{"bias": "none", "tie_embeddings": true, "init_std_o": 0.00339}
Each number is 128 + 24 x the weight over its row's rms, rounded and kept within 0 to 255. Layers, rows and columns count from 0. The size above them is the row's rms in percent of the matrix's.

# layer 7 attention value, 128x64, rms 0.185, rows 0-20, columns 0-63
size [ 85  79 117  89  96  96  92  91  91  85  84  78  79  88  90  92  95  99  88 104  97]
[[ 90 140 110 145 128 147 142 128 135 128 147 133 165 160 172 128 197 150 114 134 146 182 127 129 126 141  99 136 178 105  94 120 181 124 131 128 125 160 122 164 130 126 112 113 113 116 161 168 152 133 162 123 127 124 126 137 149 134 132 119 121  66 144 132]
 [118 184 132  98 135 146 130  92 146 152 101  97 149 113  85 156 159 144 132 173  96 132 126 100 150 186 141 117 149 114 117 107 106 136 151  79 118 132 101 143 116 144 103 140 161 151 129 144 154 123 151 101  97 167 119 144 127 110 102 144 114 117 115 102]
 [142 138 150 143  83 177 114 149 112 101 127 169 125 104 152 142 120 133 126 120 129  85  93  91 153 128 134 129 133 117 106 138  81 147 120 138 116 115 124 178 129 113 157 138 130 113 123 117 129 154 147 106  87 145 134 162 129  97 118 135  49 107 119  97]
 [121 122 106 122 140 126 117 113 123 133 112  89 111  90  82 119 116 102 146 140  90 145 110 107 117  99 105 139 138 101 135 110  87 193 123 172  80 139 122 121 134 151 148 119 116 147 122 108 132  87 111 134 132 109 116  75 108  71  98 158 125 116 125 132]
 [154 164 115  83 111 108 130 124 120 133 146 129 130 147 116 147 137 130 128 161 154 145 122 180 149  90 143 122 118 134  85  93 106 109 157 119 132 177 151 155 102 171 124 111 115 149 158  98 131 145 144  93 128 159 108 117 115 114  96  96 187 111 137 131]
 [127 106 142 113 104  69 159 125 107  96 141 140  93 111 111 136  87  83 158  91 176 106 117 110 115 121 138 107 112 169 143 154 114 122 115 103 129 150 147 101 147 140  94 119 131  87 146 177 118 101 118 153 121  82 134 126  99 145 110 146 137 129 134 140]
 [116 126 123 127 116 155 142 150 104 158 131 150 125  91 125 110 120 157 158 116  98 148 131 118 178  88 119 129 119 135  86 120 131 117 141 161 124 157 168 154 136 146 180 137 114 107 109 128  49 136 111 143 114 139 111 158 166 128 158 146 154 163 148 138]
 [115  81 104 134 151 136 143 130  96 134 151 132 117 161 119 155  87 106 119 119 124 124 170  79 123 102 155 135  92 118 138 114 128 103 131 153 111 132 127  73 150 132 118 133  91  81 138 138 127 111 107  71 127  98 143 129 118 107 105 162 134  87  98  96]
 [149 109 109 153 126 106 129 150  98 137 119 146 118 153 151 112 139 105 186 103  94 120  99 131 139 172 125 153 102 155 136 141 114 131 116 112 164 133 168 121 164 147 129  79 147  88 143 156 141 139 130 130  95  97  78 101  90 113 102 109 105 118 104 126]
 [112 130 149 121 123 160 147 124 111 135 136 107 160 139 166 151 140 151 129 143 132 163 135 125 166 137 146 131 131 142 124 133 176 135 146 172 155 151  99 181  82 132 111 163 108 181 119 102 155 114 153 115 136 103 190 120 113 120 131 100 138 108 159 150]
 [181 110 104 183 135 154 131 154 162 129 155 143 132 145 173 120 155 148 134 121 163 114 106 126 132  89 117 139 118 145 132 134 121  97 162 132 146 133 107 114 183 149 147 125 131 166 150 150 122 148  98 112  89  81 139 132 138 153 146 140 142 170 107 145]
 [151 131 160 119 110 122  72 107 127 134 106 134 136 138 143 121 148  67 168 128 157 162 130 145 194  97 126 125  91 137 143 133 142  87 104 121 158 121 120 147 121 138 100 123 164 143  95 118 137 159 105 156  85 144 127 118 148 159 136 130 162 135 110 116]
 [112 152 103 114 138 128  96 157 168 120  95 144 134 170 148  97 102  75  92 105 143 136  88 121 123 155 137 153 105 139 126 113 135 119  78 108 113 136  94 160  98 111 157  89 113  94  99  94 126 125 117 124 148 138 125 185 130 134 119 113 149 128 126 111]
 [131 101 101 123 150 149 134 119  97 141  93  65 128 104 124 113 143 153 106  94 143  95 101 116 100 129 139 130 133 130 140 106  95 112 102 149 114 120 104 124 102 112  99  86 108 101 100 100 143 118 111  56 109 122 132 173 118 101 100 102 121 116 116 101]
 [157 120 139 167 148 156 125  85  85 137 131  99 109 138 130 115 157 126 119 109 144 139 114 129 138 110 125 137  91 177 131 145 137  95 140  89 160 113  95 114  81 121 124 113 134 145 155 154 105 157 162  81 111  87 117  79 114 118 110 154 144 131 128 162]
 [179 138 120 104 152 126 150 114 146 103 166  90 155 179 141 148 170 122 127 117 136 150  92 143 130 153 150 133 157 128 119 151 109 115 150  78 166 120 170 113 151 126 127 105 123 122 153 160 135  93 158 119 102 124 140  88 170 150 115 151 134 150 121 138]
 [172  95 195 136 132 151 101  99 151 131 137 172 140 124 129 110 122 118 122 108  97 114 137 146 135 195  98 142 102 119 157 126 134 157  84 119 145 187 124 133 114 121 139 125 114 120 126 119 135 149 161 114 138 120 105 107 137 176 129 137 158 126 154 147]
 [115 107 105 120  96 131 148 136 107 168 148 111 160 110 104 106 166 102 125 143 126 128  95 127 142 117 128 120 133  77 100 116 114 110 129 171 153 135 143 168 154 158 143 109  92 128 140 134 121 114 141 164 157 180 125 134  82 111 168 162 168 101 123 144]
 [134 146 106 170 129 161 135 140 145 107 146 151 138 132 125 168 135 114 167 132 136 126  99 128 121 146  82 138 115 109 117 138 153  91 170 194 156 131 122 141 153 121 168 154 135  87 137 145 116 141 158  79 119 114 140  86 148 104 136 126 151 138 160 160]
 [193 127 114 155 128 136 137 149 115 100 149 165  92 107 127 113 115 132 140 138 152 156 138 143 125 101 187 123 173 158 132 143 152 115 116 155 123 169 108 132 161 114 134  99 150  79 120 136 111 129 119 135 155 104 109 165 145 158  95 127  89 108 113 127]
 [ 97  98 104 120 118 131 119 116 125 128 156 139 129 135 114 121  67 114 123 128  96 109 143  89 136 163 136 128 114 165 142 134  85 135 103 129  96 105 115 129 131  99 112  82 101  80 101 121 101 118 107  89 105  94  90 131 118  72 119 109 133 121 113  92]]